Each number is 50 + 10 x the weight over its row's rms, rounded and kept within 0 to 99. Layers, rows and columns count from 0. The size before them is the row's rms in percent of the matrix's.

# o: layer 3 attention output (transposed), 384x384, rms 0.0433, rows 98-115, columns 192-383
# v: layer 3 attention value, 384x384, rms 0.0557, rows 99-116, columns 192-383
o98 095:35 39 57 54 46 59 38 48 53 58 51 40 48 42 60 42 52 37 38 46 56 56 35 58 53 51 44 52 71 33 48 43 54 54 49 34 50 49 67 49 41 73 58 70 28 58 46 48 40 52 29 58 58 47 57 38 48 37 55 55 56 48 57 48 58 58 45 36 49 42 60 48 61 49 53 61 47 54 47 38 46 53 73 58 60 51 46 26 56 31 50 55 47 51 36 31 43 39 41 54 56 37 47 41 41 60 28 49 45 52 54 47 41 62 53 56 54 50 61 62 61 56 41 40 71 47 64 46 62 65 52 48 68 64 49 66 47 67 69 49 51 45 43 49 49 55 58 49 62 44 51 63 47 48 36 48 29 47 45 62 55 46 41 47 45 51 50 60 57 39 48 55 52 50 56 62 58 38 56 39 58 49 56 63 66 38 59 63 51 48 34 56
v99 114:63 41 49 33 65 52 67 53 46 33 65 48 46 44 51 37 45 43 34 41 56 54 48 37 53 50 48 55 32 45 47 56 61 21 44 52 57 46 40 33 59 59 53 42 43 43 63 28 45 53 70 58 49 53 44 66 59 50 47 50 44 62 50 35 47 65 59 57 45 56 57 38 46 41 49 45 51 49 67 49 48 49 52 39 38 47 43 29 62 53 47 42 71 36 46 51 64 47 49 54 63 55 46 53 58 55 25 33 52 51 42 45 64 48 70 54 51 53 49 48 45 28 47 61 46 72 49 44 48 52 57 51 41 37 52 49 55 68 33 55 61 52 67 40 57 60 50 51 60 52 49 64 65 47 47 42 30 40 52 53 59 71 29 27 38 41 36 51 72 42 47 61 65 54 49 43 51 55 63 49 47 49 56 46 37 38 58 60 36 44 45 62
o99 107:37 43 41 58 48 47 53 47 43 63 37 58 50 61 40 44 44 58 54 62 58 60 66 49 59 52 50 41 53 53 57 56 62 46 55 42 32 54 30 60 68 41 48 53 48 46 38 60 52 47 39 37 45 79 48 43 44 42 45 49 41 55 36 61 57 57 60 57 58 56 40 54 37 46 60 48 48 60 52 42 40 48 47 41 58 59 30 54 47 60 48 42 31 71 61 59 51 37 54 44 35 41 57 68 50 51 30 56 47 39 51 45 29 66 51 53 47 66 48 39 55 51 49 35 48 65 48 50 68 41 29 57 63 73 49 75 54 55 38 44 38 63 41 53 60 46 53 49 38 46 59 46 63 51 39 51 33 53 49 47 55 59 46 53 52 61 61 27 48 38 55 36 37 37 58 50 26 55 38 49 46 50 37 64 58 53 50 38 44 61 35 66
v100 113:51 44 48 59 61 51 36 41 63 53 65 61 52 46 89 44 68 41 52 61 48 60 57 32 48 43 50 50 38 59 51 43 44 61 43 50 44 58 45 58 48 41 63 57 53 41 42 41 42 58 39 71 50 41 54 49 59 33 49 48 56 43 48 56 59 41 54 38 59 60 58 56 53 28 37 38 34 53 49 54 28 50 60 53 67 55 42 45 52 56 42 59 45 43 33 49 35 64 44 55 46 39 52 44 49 56 54 48 45 46 59 52 41 57 56 57 57 46 46 51 47 70 62 48 42 59 52 44 56 55 44 43 36 56 55 39 36 61 48 55 40 71 60 53 50 58 50 34 36 41 46 30 55 40 48 46 56 47 39 72 42 60 61 41 48 28 50 35 44 37 54 41 47 48 52 57 61 45 78 51 49 68 48 31 43 42 61 55 41 58 42 74
o100 108:47 50 62 42 66 51 62 56 42 59 64 54 63 54 50 41 50 53 42 70 40 38 43 50 55 39 55 35 54 44 61 34 44 45 46 39 58 36 51 61 44 49 56 46 37 44 42 71 41 52 47 61 41 50 39 43 55 51 45 55 52 51 40 46 44 45 62 37 57 54 51 46 51 62 41 47 31 47 50 39 76 66 37 51 62 41 73 25 46 48 42 45 59 54 16 53 44 57 53 58 49 47 56 57 55 59 38 46 45 35 59 35 38 50 69 43 60 58 39 39 61 50 59 60 44 48 58 51 46 45 50 53 53 73 41 66 50 57 55 48 47 54 48 41 43 49 51 61 57 54 53 36 40 43 62 65 62 58 45 39 61 51 55 48 68 57 37 61 46 70 71 53 28 33 45 53 57 49 72 48 68 54 57 56 43 45 60 50 48 27 48 37
v101 100:45 49 61 72 42 48 45 60 49 55 48 54 50 46 45 45 43 47 50 42 55 58 58 48 49 48 52 59 50 42 35 54 43 35 41 52 44 47 44 59 46 45 76 53 51 34 61 63 35 47 45 42 64 63 45 61 47 55 51 49 58 50 43 47 43 41 61 55 45 47 38 45 72 54 29 54 57 46 38 56 54 60 50 72 64 44 56 49 49 49 62 51 48 47 57 68 29 54 55 57 51 58 45 60 47 56 44 51 38 40 68 51 53 49 40 46 58 45 53 63 50 60 39 46 27 50 64 29 68 41 61 52 56 67 42 48 54 58 58 39 49 51 67 56 43 72 56 39 47 67 51 57 55 60 34 61 26 41 57 57 53 41 52 45 50 50 49 52 28 37 37 48 34 47 47 38 52 57 65 42 60 48 42 42 62 70 53 48 41 54 56 25
o101 095:49 31 58 54 44 44 58 49 67 45 39 65 62 46 62 46 58 56 56 56 54 45 46 62 36 53 74 49 24 63 45 70 46 49 49 50 48 60 44 41 39 47 46 63 62 53 60 59 54 59 50 53 54 54 67 39 58 60 52 43 58 56 44 31 46 58 54 39 73 50 68 57 46 65 29 59 54 51 43 50 56 45 42 61 65 43 53 37 54 54 64 39 39 59 52 68 60 61 60 69 31 42 45 69 46 71 55 51 49 37 59 63 65 59 54 62 36 46 55 73 44 41 56 62 61 54 45 40 33 37 39 54 50 45 40 48 37 45 55 43 38 67 43 66 55 73 43 53 31 47 52 44 38 50 42 42 46 36 53 57 50 50 73 70 58 46 24 49 60 40 49 42 55 68 33 41 61 57 58 50 59 65 58 39 47 39 54 47 52 44 43 55
v102 109:58 44 41 48 46 65 39 47 52 48 62 32 64 44 57 61 55 44 56 41 53 66 42 57 48 62 60 54 42 55 36 62 60 46 47 75 45 50 45 23 58 61 38 33 42 48 63 56 54 52 44 57 51 46 69 58 46 46 43 45 51 42 50 36 61 47 45 48 59 42 62 57 41 60 47 73 57 56 31 24 56 51 58 39 47 51 40 67 68 55 51 67 46 27 62 55 51 38 54 36 53 50 51 55 46 49 42 53 53 47 40 43 45 45 71 52 53 44 47 43 58 50 40 58 44 53 46 52 44 36 62 41 76 49 30 56 59 44 63 49 46 32 41 60 53 45 50 44 58 53 44 61 51 40 30 55 37 54 45 47 38 44 58 53 55 53 25 51 58 49 51 59 65 61 63 52 35 46 28 67 47 49 53 60 36 57 43 59 50 61 39 67
o102 099:61 56 44 53 53 55 52 64 61 54 55 49 45 38 55 57 57 43 24 41 56 50 51 49 39 55 37 39 52 51 57 45 44 51 53 40 52 45 42 28 57 59 54 45 60 55 66 64 58 45 54 57 38 40 54 33 50 53 50 45 70 60 48 41 47 33 27 63 46 39 45 46 50 36 67 41 44 42 69 64 43 46 44 51 46 42 44 50 58 39 61 63 63 56 56 45 46 51 46 41 64 59 66 49 56 30 55 52 58 66 42 47 44 49 44 53 37 40 66 60 51 35 50 54 54 54 53 39 41 65 49 49 30 44 25 20 34 61 70 47 62 69 43 44 33 53 66 49 66 46 52 52 68 56 55 48 49 48 33 62 40 43 36 61 33 51 42 55 48 58 51 69 50 43 69 64 37 43 48 55 42 51 49 47 53 48 56 38 76 52 50 33
v103 108:70 45 50 60 54 42 68 29 44 45 54 38 48 57 41 60 56 45 52 51 30 47 46 52 38 56 42 53 55 56 44 27 59 45 46 52 58 43 49 40 37 56 31 42 55 58 63 40 47 52 64 48 39 45 41 33 42 45 54 48 54 53 42 64 48 41 44 59 54 42 73 59 44 47 48 51 37 32 53 29 57 52 59 38 44 58 51 40 65 38 46 51 53 62 52 33 27 51 57 49 64 63 61 35 30 58 43 51 51 39 54 57 50 56 50 54 54 62 57 52 48 61 34 47 60 52 50 44 47 34 51 39 56 51 70 50 24 58 62 77 43 56 37 58 43 54 54 70 48 60 44 68 39 64 66 36 53 52 54 54 50 47 63 61 61 53 40 43 40 32 45 52 60 36 53 42 40 64 49 44 50 42 54 73 32 53 49 61 43 64 61 57
o103 101:30 23 42 59 46 40 57 41 61 54 48 50 60 60 29 53 55 42 46 57 82 57 56 57 45 50 60 45 64 54 67 30 49 50 51 61 61 55 49 44 45 65 56 50 61 61 62 61 60 42 48 39 67 34 52 72 58 45 43 50 56 60 45 51 49 47 49 48 45 42 43 37 46 57 62 71 54 50 53 59 65 23 42 43 45 38 43 40 59 32 57 57 48 62 49 54 47 40 54 46 51 37 41 55 52 52 44 49 53 42 52 59 41 48 44 53 53 44 47 56 48 50 20 38 50 47 56 45 34 31 35 48 45 57 60 58 54 29 43 43 52 42 58 39 43 34 45 47 51 35 52 58 50 41 55 55 45 54 56 73 51 39 44 44 49 42 40 52 45 45 41 48 50 51 49 57 51 52 53 66 36 46 52 57 41 33 57 32 50 48 56 57
v104 104:55 68 44 57 59 27 47 65 61 52 55 37 57 57 58 59 68 43 42 40 41 36 59 65 53 39 51 52 57 36 34 67 58 65 36 49 56 48 39 55 53 44 31 57 52 52 42 46 41 60 62 50 72 53 53 51 53 42 44 50 62 26 45 55 42 43 59 46 52 44 48 63 41 64 59 60 36 49 60 67 59 46 58 53 55 41 49 35 52 54 56 57 42 60 68 60 65 52 43 52 58 73 47 54 43 50 58 46 58 45 65 56 36 41 54 62 48 51 44 66 37 57 61 51 42 66 44 50 48 40 24 52 64 35 62 32 61 30 45 41 65 55 50 60 39 34 55 75 48 54 47 61 49 36 48 55 52 45 40 36 50 54 54 55 52 45 50 62 61 52 66 54 43 53 53 37 53 51 74 55 50 50 47 50 59 47 57 46 45 38 45 62
o104 096:50 48 52 47 50 65 48 55 40 63 55 52 43 48 51 52 48 32 30 37 56 69 40 63 47 60 47 73 42 60 46 57 34 48 45 48 46 44 50 44 51 43 50 47 53 49 49 48 36 54 52 40 54 62 54 47 43 34 43 66 42 46 66 42 50 55 44 55 42 54 51 67 58 45 52 51 34 55 56 59 39 33 41 48 46 56 35 52 48 25 53 62 69 46 43 58 68 39 42 61 74 51 45 54 49 46 49 48 55 60 62 49 62 57 58 38 43 51 58 34 48 54 40 62 50 35 46 36 35 57 35 22 40 57 34 12 51 53 66 38 56 45 60 40 56 55 56 51 63 66 49 45 68 49 72 52 41 60 49 47 55 39 45 48 51 52 65 63 47 37 33 60 53 36 44 52 53 67 61 64 59 45 64 41 54 40 42 63 61 33 52 45
v105 106:52 37 35 59 56 55 75 34 42 65 34 61 48 57 49 61 50 50 52 57 50 68 55 55 43 54 34 69 42 42 48 42 55 20 57 60 57 40 52 68 65 50 54 63 52 60 44 70 41 44 44 43 53 43 56 53 50 64 33 44 49 53 43 63 44 48 41 63 41 35 76 32 51 42 50 68 46 50 48 56 72 47 48 52 67 66 32 59 56 57 40 43 58 56 35 42 56 44 50 49 41 48 72 52 52 47 60 54 67 42 53 43 46 42 55 36 61 36 49 60 24 52 39 58 47 43 36 66 56 43 61 45 40 45 44 58 61 49 63 46 48 60 49 49 52 60 21 51 63 34 39 38 50 40 39 59 71 63 29 38 32 45 53 45 53 53 72 39 55 40 48 67 42 44 50 60 36 53 51 41 39 53 58 48 48 62 50 61 50 52 53 58
o105 100:58 45 45 56 43 49 48 65 59 59 63 50 56 55 32 39 50 45 27 61 44 45 65 45 56 60 34 44 58 47 55 50 61 38 45 68 54 51 42 50 44 41 49 57 52 50 67 40 39 59 52 62 49 47 34 49 39 53 57 64 62 47 47 55 50 39 49 53 50 48 48 48 48 61 50 55 60 44 45 44 34 46 78 44 47 59 62 42 45 43 32 48 42 38 40 52 42 43 43 54 55 46 50 59 51 45 39 46 67 42 53 35 45 38 70 48 36 48 50 46 65 54 41 51 61 50 48 58 58 48 72 49 68 42 51 43 49 51 89 54 30 47 32 52 50 47 47 52 56 58 51 51 54 30 44 52 66 45 43 56 60 56 56 49 29 66 49 58 52 47 54 51 35 47 62 40 52 39 48 70 39 45 45 69 56 50 48 42 47 40 57 57
v106 096:82 55 66 52 59 53 52 65 46 49 41 61 36 31 57 43 34 58 77 40 61 48 48 53 39 43 36 57 55 57 42 50 35 69 52 42 34 60 29 59 54 45 51 50 33 47 73 50 43 49 44 72 33 67 56 59 48 42 73 49 54 29 39 70 38 46 28 66 42 53 46 43 51 56 47 53 46 35 49 43 60 53 57 45 66 50 41 56 66 45 51 68 60 63 53 55 39 66 46 50 62 64 63 46 52 43 50 39 52 64 50 62 52 40 67 50 45 51 56 38 49 33 41 66 56 45 45 57 45 63 58 61 26 54 38 54 70 41 63 45 58 45 63 47 37 55 52 46 41 42 58 58 55 58 41 51 62 48 42 51 48 44 57 55 55 44 50 71 47 23 54 52 40 56 62 57 44 57 46 70 41 43 50 57 46 57 41 58 36 55 41 46
o106 094:57 45 49 57 35 33 59 61 61 52 47 54 68 52 34 48 47 41 57 59 65 45 32 49 67 69 44 45 45 44 67 59 38 61 56 53 40 40 68 39 50 56 64 40 58 47 52 45 50 48 60 54 55 47 48 60 44 39 54 60 37 54 39 57 62 58 45 64 57 32 59 56 54 30 46 58 36 39 52 56 81 49 51 32 48 48 60 58 57 56 64 67 43 53 38 55 63 40 44 47 65 50 56 51 41 43 58 33 68 41 35 61 41 61 57 46 63 52 42 54 57 48 56 58 20 47 40 42 49 57 55 62 72 58 45 52 53 61 49 37 41 41 53 47 45 73 39 68 58 34 60 56 51 54 49 29 61 54 41 56 54 56 44 40 46 43 29 56 38 38 50 59 49 55 56 65 36 36 55 51 54 28 46 70 51 65 51 48 51 49 47 45
v107 108:41 57 51 52 41 36 65 35 54 56 34 49 33 45 54 40 54 41 38 44 74 53 53 60 65 48 46 50 39 66 42 46 30 43 50 58 39 54 60 55 37 57 60 77 44 42 59 52 49 46 59 48 47 55 62 40 58 39 39 41 47 42 59 53 51 54 39 27 48 75 53 55 64 50 42 32 43 44 70 76 60 63 62 57 39 46 34 32 51 57 52 53 38 51 49 60 49 56 41 54 53 34 57 49 43 57 53 42 54 64 63 49 46 44 55 59 73 51 56 59 41 27 55 58 41 50 46 67 49 26 52 49 25 56 49 49 47 45 35 75 38 74 41 48 58 58 59 44 48 48 57 53 56 45 39 75 51 44 61 46 49 56 51 35 32 57 40 44 57 58 71 57 46 48 47 53 55 50 60 46 45 42 31 53 48 44 45 41 43 44 62 49
o107 097:63 55 49 48 70 58 54 73 34 63 59 54 42 49 50 50 28 48 66 62 58 47 49 42 44 56 39 52 51 52 54 64 47 46 47 39 44 62 37 65 53 48 44 51 45 34 35 42 48 47 56 52 40 46 28 64 53 44 28 52 39 52 57 42 60 60 58 64 58 56 70 41 45 51 62 51 68 45 49 59 53 51 50 52 58 55 68 39 48 55 55 48 72 49 40 60 57 56 53 82 52 30 54 50 32 43 43 54 65 54 46 47 43 48 47 62 49 55 39 32 64 46 50 56 46 58 37 66 57 57 40 55 42 42 52 44 85 37 51 56 37 38 68 42 46 78 35 47 45 55 53 43 55 53 39 55 56 55 44 40 60 55 58 39 48 51 51 61 32 60 44 54 53 49 45 48 58 45 36 50 49 46 52 54 44 50 39 46 51 60 55 71
v108 104:64 69 65 55 43 17 46 53 56 56 42 68 62 48 61 31 49 56 50 41 49 62 54 45 40 63 72 33 45 52 46 52 65 55 65 57 52 65 34 38 35 37 42 54 71 40 52 51 32 60 43 37 55 61 63 50 41 59 52 53 38 48 54 45 40 38 52 46 54 40 57 79 49 43 41 49 63 39 53 44 43 60 55 30 54 49 58 52 46 49 39 44 56 52 54 40 40 52 45 47 50 30 47 57 72 37 32 31 49 62 60 60 55 51 41 40 49 29 49 59 51 41 47 45 72 51 45 50 40 61 43 48 54 61 44 49 34 47 50 33 47 57 44 71 40 46 64 46 42 47 40 39 51 44 57 49 48 48 41 43 61 54 56 57 38 47 42 64 57 58 47 53 50 55 74 42 54 55 50 53 66 53 42 49 44 53 28 46 60 51 62 43
o108 100:42 62 42 54 46 53 63 61 55 48 45 45 52 40 47 63 60 59 61 47 39 59 57 38 52 34 58 37 48 59 49 66 53 49 56 43 39 51 63 60 53 60 30 62 50 56 36 52 50 46 51 63 50 70 32 67 49 44 55 58 52 62 66 53 54 50 51 63 59 50 41 60 59 41 27 38 43 50 48 34 57 59 44 39 47 52 48 59 44 54 55 50 61 44 38 42 57 37 55 40 52 43 37 39 72 43 39 55 70 58 50 49 47 45 64 51 43 50 49 60 51 43 41 55 55 76 41 34 60 57 54 72 47 26 34 53 35 48 14 61 57 46 62 53 25 54 49 54 43 46 60 45 59 51 53 48 66 62 56 56 61 43 45 49 65 55 55 50 29 72 43 58 67 37 44 45 39 59 59 50 59 49 44 49 40 45 52 45 64 59 39 50
v109 112:32 53 35 51 49 40 52 49 53 57 20 50 51 42 48 51 40 50 54 54 64 60 40 49 41 50 61 57 47 56 48 52 49 58 43 44 41 37 54 39 56 62 43 41 62 51 60 52 54 48 60 52 49 45 56 36 35 54 64 44 48 44 46 30 45 68 56 72 46 35 42 34 38 40 38 65 33 61 43 62 63 56 61 54 48 63 62 32 52 52 46 47 58 23 51 44 62 42 33 57 49 58 48 66 49 65 57 51 27 53 44 46 63 45 38 40 41 44 44 35 53 41 38 55 52 51 34 66 49 25 39 55 41 48 57 43 55 54 37 57 49 55 42 43 51 52 58 47 44 34 45 51 55 63 46 38 59 46 49 61 60 35 40 70 42 41 37 72 44 54 63 54 53 33 70 33 57 46 45 47 52 58 58 53 58 51 59 49 72 38 40 43
o109 104:56 54 42 46 39 52 65 56 62 61 47 75 54 49 37 48 61 57 58 37 45 73 65 33 49 49 47 64 61 36 70 45 54 35 51 46 40 38 58 48 58 43 49 65 53 29 43 49 53 74 48 59 49 50 43 52 35 47 44 61 38 44 43 47 66 48 48 60 52 63 48 49 46 47 49 51 59 45 47 43 38 76 64 41 46 40 58 66 56 57 47 38 51 48 55 49 43 64 49 53 51 28 54 42 63 42 52 44 66 45 41 42 44 47 51 61 50 61 47 51 58 36 51 50 53 55 64 41 64 46 28 47 43 44 57 49 66 55 25 57 67 61 46 58 51 46 57 47 19 52 63 51 51 59 36 45 54 50 38 44 38 50 58 62 33 54 48 47 40 46 38 56 47 52 76 46 50 46 34 71 36 52 51 41 33 63 44 68 65 46 49 53
v110 108:58 59 65 31 45 59 49 30 54 57 40 59 52 40 58 52 53 57 69 86 38 62 47 45 70 54 55 60 54 47 47 51 62 50 53 46 50 39 61 46 67 57 30 59 64 53 44 48 78 52 57 44 58 53 44 58 55 48 49 67 47 31 50 33 75 54 45 57 51 41 59 40 33 60 52 38 50 43 52 57 45 52 36 63 68 44 55 53 56 48 63 77 66 69 48 61 53 40 45 45 47 49 38 46 40 62 67 42 56 43 60 45 49 43 56 48 38 35 47 49 47 52 49 56 63 52 45 60 53 60 60 42 43 52 50 51 39 54 40 58 47 38 64 71 57 45 41 45 41 48 47 54 53 41 42 68 43 56 27 59 43 73 49 36 52 57 59 35 53 54 43 53 56 44 49 47 54 50 51 54 51 42 63 38 51 53 44 71 58 47 53 51
o110 102:56 25 56 49 44 45 42 55 54 33 67 42 47 65 33 44 62 58 58 40 25 53 61 40 42 59 46 59 63 41 41 39 47 50 59 47 47 46 69 51 35 64 34 50 39 58 53 43 40 37 48 50 55 60 41 58 62 35 58 46 44 55 59 58 39 55 49 45 43 66 46 58 67 40 50 52 46 35 34 30 20 57 52 46 59 57 67 55 34 45 49 59 67 36 50 37 47 46 43 30 36 24 60 40 74 55 50 46 50 61 54 49 51 47 42 32 43 58 42 57 54 51 57 38 48 48 59 57 54 49 65 55 68 48 67 63 56 49 54 63 52 45 56 56 39 45 38 50 55 55 55 62 52 34 48 48 46 61 46 56 56 45 50 48 57 60 66 33 37 53 41 40 63 44 48 33 42 61 45 55 63 47 57 66 72 47 28 28 33 64 39 68
v111 105:38 62 49 73 52 46 30 36 58 63 58 58 63 70 49 58 55 44 67 47 68 27 63 37 57 39 48 39 66 64 58 44 48 57 52 39 44 56 56 52 35 60 41 35 58 52 45 42 65 47 47 54 54 48 54 28 54 54 59 35 55 45 40 39 53 62 59 48 61 63 50 30 55 47 44 48 39 36 63 29 40 33 58 54 51 33 36 64 53 38 40 38 49 56 59 50 63 52 42 38 66 69 48 46 62 54 54 51 50 66 45 63 49 61 42 63 44 64 64 62 43 55 45 40 48 58 50 49 48 50 36 59 52 62 48 49 40 43 41 44 59 38 59 38 50 37 52 60 65 39 44 63 50 44 63 56 55 60 47 59 61 57 48 64 44 44 55 50 49 61 45 58 52 35 59 54 35 45 48 57 41 50 58 52 47 47 47 57 44 21 47 46
o111 097:41 36 32 42 44 47 43 54 34 62 57 48 48 31 38 69 58 53 39 48 43 75 40 46 42 40 50 41 65 52 43 46 51 50 50 46 54 39 48 50 46 44 54 51 58 60 43 65 65 79 54 34 51 49 55 46 65 40 54 59 47 26 36 54 58 64 55 48 32 52 38 69 45 59 52 53 39 55 54 56 48 49 36 41 52 33 33 51 43 41 48 62 56 63 55 50 54 46 52 62 66 53 42 58 38 54 58 31 40 53 53 56 37 44 51 42 56 39 61 39 54 70 54 62 55 24 23 47 45 38 45 43 44 68 64 52 50 38 64 56 48 60 47 41 25 53 43 50 70 54 44 70 56 59 45 49 37 50 57 39 46 56 50 50 61 37 44 54 52 48 38 51 39 42 54 59 41 61 45 54 64 52 44 33 29 57 43 61 35 43 77 55
v112 113:50 28 42 38 63 45 31 44 57 37 41 50 62 39 59 45 55 46 56 51 65 43 34 55 42 45 40 62 32 43 52 44 57 58 50 30 42 44 40 51 48 34 39 76 46 58 44 57 36 35 52 60 55 26 41 39 62 50 59 52 51 48 42 31 57 44 39 65 67 53 49 42 44 49 55 45 56 46 35 59 34 56 57 54 46 52 49 37 68 62 67 58 69 57 46 56 63 46 46 44 46 53 43 57 54 69 59 48 54 60 28 43 52 55 52 56 40 56 51 57 66 48 47 53 38 34 43 47 60 28 59 56 48 36 43 47 58 35 56 51 72 68 39 32 56 61 44 57 52 58 43 33 54 48 51 53 37 33 63 54 63 38 39 49 44 74 40 46 45 72 23 61 61 46 44 51 46 50 49 40 47 49 46 22 41 51 44 55 47 50 61 38
o112 104:46 56 39 59 52 54 48 57 52 43 63 51 54 65 58 60 70 45 55 33 51 58 52 54 27 42 47 68 46 43 70 56 53 53 56 53 54 38 41 56 37 70 54 49 34 34 46 61 44 46 43 43 39 57 51 43 29 51 53 59 36 41 58 58 48 49 50 60 54 45 45 61 50 56 52 34 52 39 45 61 33 46 39 43 47 59 51 50 30 48 55 58 42 52 54 51 47 53 55 32 35 29 55 37 42 54 56 48 44 46 55 37 64 37 53 57 46 55 41 46 58 44 59 54 44 46 40 62 63 42 47 38 43 57 49 43 69 40 46 66 37 58 61 54 47 48 53 62 52 55 40 54 21 52 46 63 49 58 44 45 48 46 52 48 45 55 54 48 41 35 49 61 38 49 62 55 51 51 41 46 61 53 58 50 38 56 46 45 36 34 36 45
v113 107:49 44 36 48 62 59 43 57 55 39 49 35 26 47 42 33 68 39 36 43 54 49 43 56 60 53 22 35 49 59 56 59 47 47 42 39 45 53 55 44 42 52 51 63 18 54 73 41 46 62 37 60 49 18 51 54 50 57 48 62 45 62 43 39 57 52 64 76 53 32 56 52 44 59 44 55 55 59 72 45 39 55 42 44 50 51 54 53 65 57 44 32 54 50 60 56 61 51 59 41 54 44 44 46 53 44 48 48 44 65 53 41 49 50 31 53 52 49 53 46 48 59 47 58 68 52 43 56 48 49 51 39 47 54 41 53 45 66 51 34 31 58 45 70 50 57 64 73 41 47 50 55 63 65 47 59 49 56 46 40 60 52 46 49 52 60 48 46 51 40 54 40 46 44 77 52 52 44 59 55 61 73 36 64 43 46 75 38 52 50 39 51
o113 098:40 56 52 38 47 40 59 50 59 52 56 44 64 53 43 63 52 58 38 50 55 46 64 50 49 43 48 31 41 67 41 48 63 40 49 33 46 51 51 64 52 55 49 52 57 39 37 55 63 51 48 35 50 53 39 43 40 56 46 45 37 39 58 50 72 62 57 44 40 46 40 47 43 37 41 41 45 49 43 54 73 45 62 43 47 62 49 32 39 64 68 56 32 60 37 46 46 36 56 47 58 39 44 46 43 49 48 55 35 39 52 30 45 73 40 56 55 36 63 37 59 36 51 50 55 49 67 40 53 47 33 50 35 61 50 44 62 62 36 46 48 59 52 39 57 47 38 45 38 38 43 50 55 40 60 52 66 46 43 70 28 47 50 52 45 54 54 27 48 45 57 51 44 42 48 59 41 57 52 35 68 51 46 41 57 58 47 49 51 48 66 62
v114 107:38 58 28 74 57 58 52 48 55 43 31 59 50 47 34 55 62 36 49 71 57 56 45 32 27 40 29 64 47 50 56 48 49 56 62 62 46 52 38 51 53 45 46 63 31 55 46 53 66 51 61 34 41 54 64 35 42 63 59 33 53 44 57 63 46 33 43 38 40 50 42 42 37 64 57 53 37 76 59 67 44 50 44 37 46 50 53 62 57 52 49 50 54 39 53 38 57 58 49 71 44 63 46 42 52 47 39 58 61 49 44 54 38 48 51 53 56 60 59 23 38 43 48 53 31 38 42 50 54 41 37 55 43 55 42 56 52 64 51 47 49 52 53 57 48 59 71 37 35 54 57 59 55 52 40 54 64 45 43 66 42 57 59 48 41 51 39 48 51 62 76 54 34 37 62 56 57 63 52 47 58 41 61 57 58 52 49 44 34 38 59 53
o114 098:69 67 63 52 29 70 42 58 43 60 52 45 50 27 41 61 31 57 38 62 47 49 55 53 49 46 32 58 50 48 73 56 39 59 50 49 59 48 56 52 46 57 62 57 54 40 40 43 53 61 57 71 58 45 49 34 45 44 49 72 46 50 61 35 74 51 46 69 40 61 56 40 51 51 50 57 46 33 60 64 60 57 50 45 62 60 65 54 46 74 47 55 66 36 53 44 54 54 45 81 45 34 67 53 56 47 37 42 53 46 39 60 55 59 62 58 63 49 46 54 53 47 51 45 49 31 47 63 60 57 36 45 53 60 49 59 53 69 69 60 54 44 42 47 44 52 56 65 42 60 60 33 43 37 48 36 46 35 50 38 53 56 43 63 36 47 38 59 45 52 50 37 41 62 54 49 50 47 40 45 41 40 54 40 43 49 51 70 55 44 66 56
v115 105:48 45 41 70 45 63 37 52 36 36 61 62 54 36 55 46 54 56 48 51 59 56 55 43 74 52 57 54 49 52 40 48 49 68 49 46 48 53 48 54 36 53 43 55 43 62 47 72 57 43 44 80 54 49 41 36 48 61 66 59 70 55 48 51 59 45 41 30 52 62 39 64 54 43 43 48 48 38 57 37 53 74 50 57 45 56 63 25 54 53 47 54 61 41 58 57 51 63 58 39 49 40 35 47 47 49 25 52 36 54 55 45 45 53 54 40 47 39 57 51 54 57 59 53 40 57 68 66 39 56 38 43 45 55 46 54 56 44 42 43 48 47 46 46 57 45 42 38 43 43 43 32 30 62 46 62 40 52 42 51 51 52 61 54 64 68 46 47 46 32 34 46 53 57 44 37 41 24 48 33 24 38 40 32 59 60 48 55 43 53 39 58
o115 102:64 65 49 59 46 32 47 59 49 68 53 58 48 43 45 75 71 57 33 72 57 31 49 38 51 53 48 47 59 70 55 53 60 52 45 47 57 56 39 40 50 80 52 45 46 50 59 45 60 45 68 47 58 47 50 14 51 54 52 50 49 62 44 49 40 50 56 65 41 43 47 55 60 60 41 59 46 55 41 45 47 55 63 58 58 47 62 32 41 43 47 48 54 52 44 56 59 57 60 52 48 46 41 47 46 58 66 59 47 47 29 41 38 42 38 68 48 54 34 57 56 61 47 50 42 65 43 63 57 51 61 39 65 46 49 69 53 45 57 49 33 56 38 29 52 48 45 54 45 54 56 56 58 55 54 43 50 60 60 62 56 55 64 50 40 43 44 58 39 39 41 42 48 45 61 52 53 53 49 35 60 60 44 50 52 63 40 26 38 20 17 46
v116 100:62 73 44 36 63 55 53 30 28 56 47 54 56 54 65 59 45 56 41 53 49 40 46 60 43 55 52 52 51 47 48 58 73 55 54 58 47 33 56 57 66 43 44 62 51 65 61 45 58 62 48 53 43 49 66 57 63 56 46 66 56 64 39 55 45 45 41 49 47 65 54 59 49 51 75 46 50 55 30 64 64 55 46 41 46 53 61 32 45 35 44 33 65 54 43 52 53 44 38 57 41 43 50 57 60 53 48 38 59 40 44 47 54 51 32 48 67 61 58 47 47 71 43 35 50 36 40 45 43 58 48 40 41 60 47 51 65 50 44 45 57 66 66 51 45 52 40 45 56 58 52 52 46 46 36 58 51 36 35 53 49 56 48 47 46 52 46 50 70 41 36 42 46 40 46 70 44 55 55 45 49 64 33 40 64 43 51 54 56 49 54 54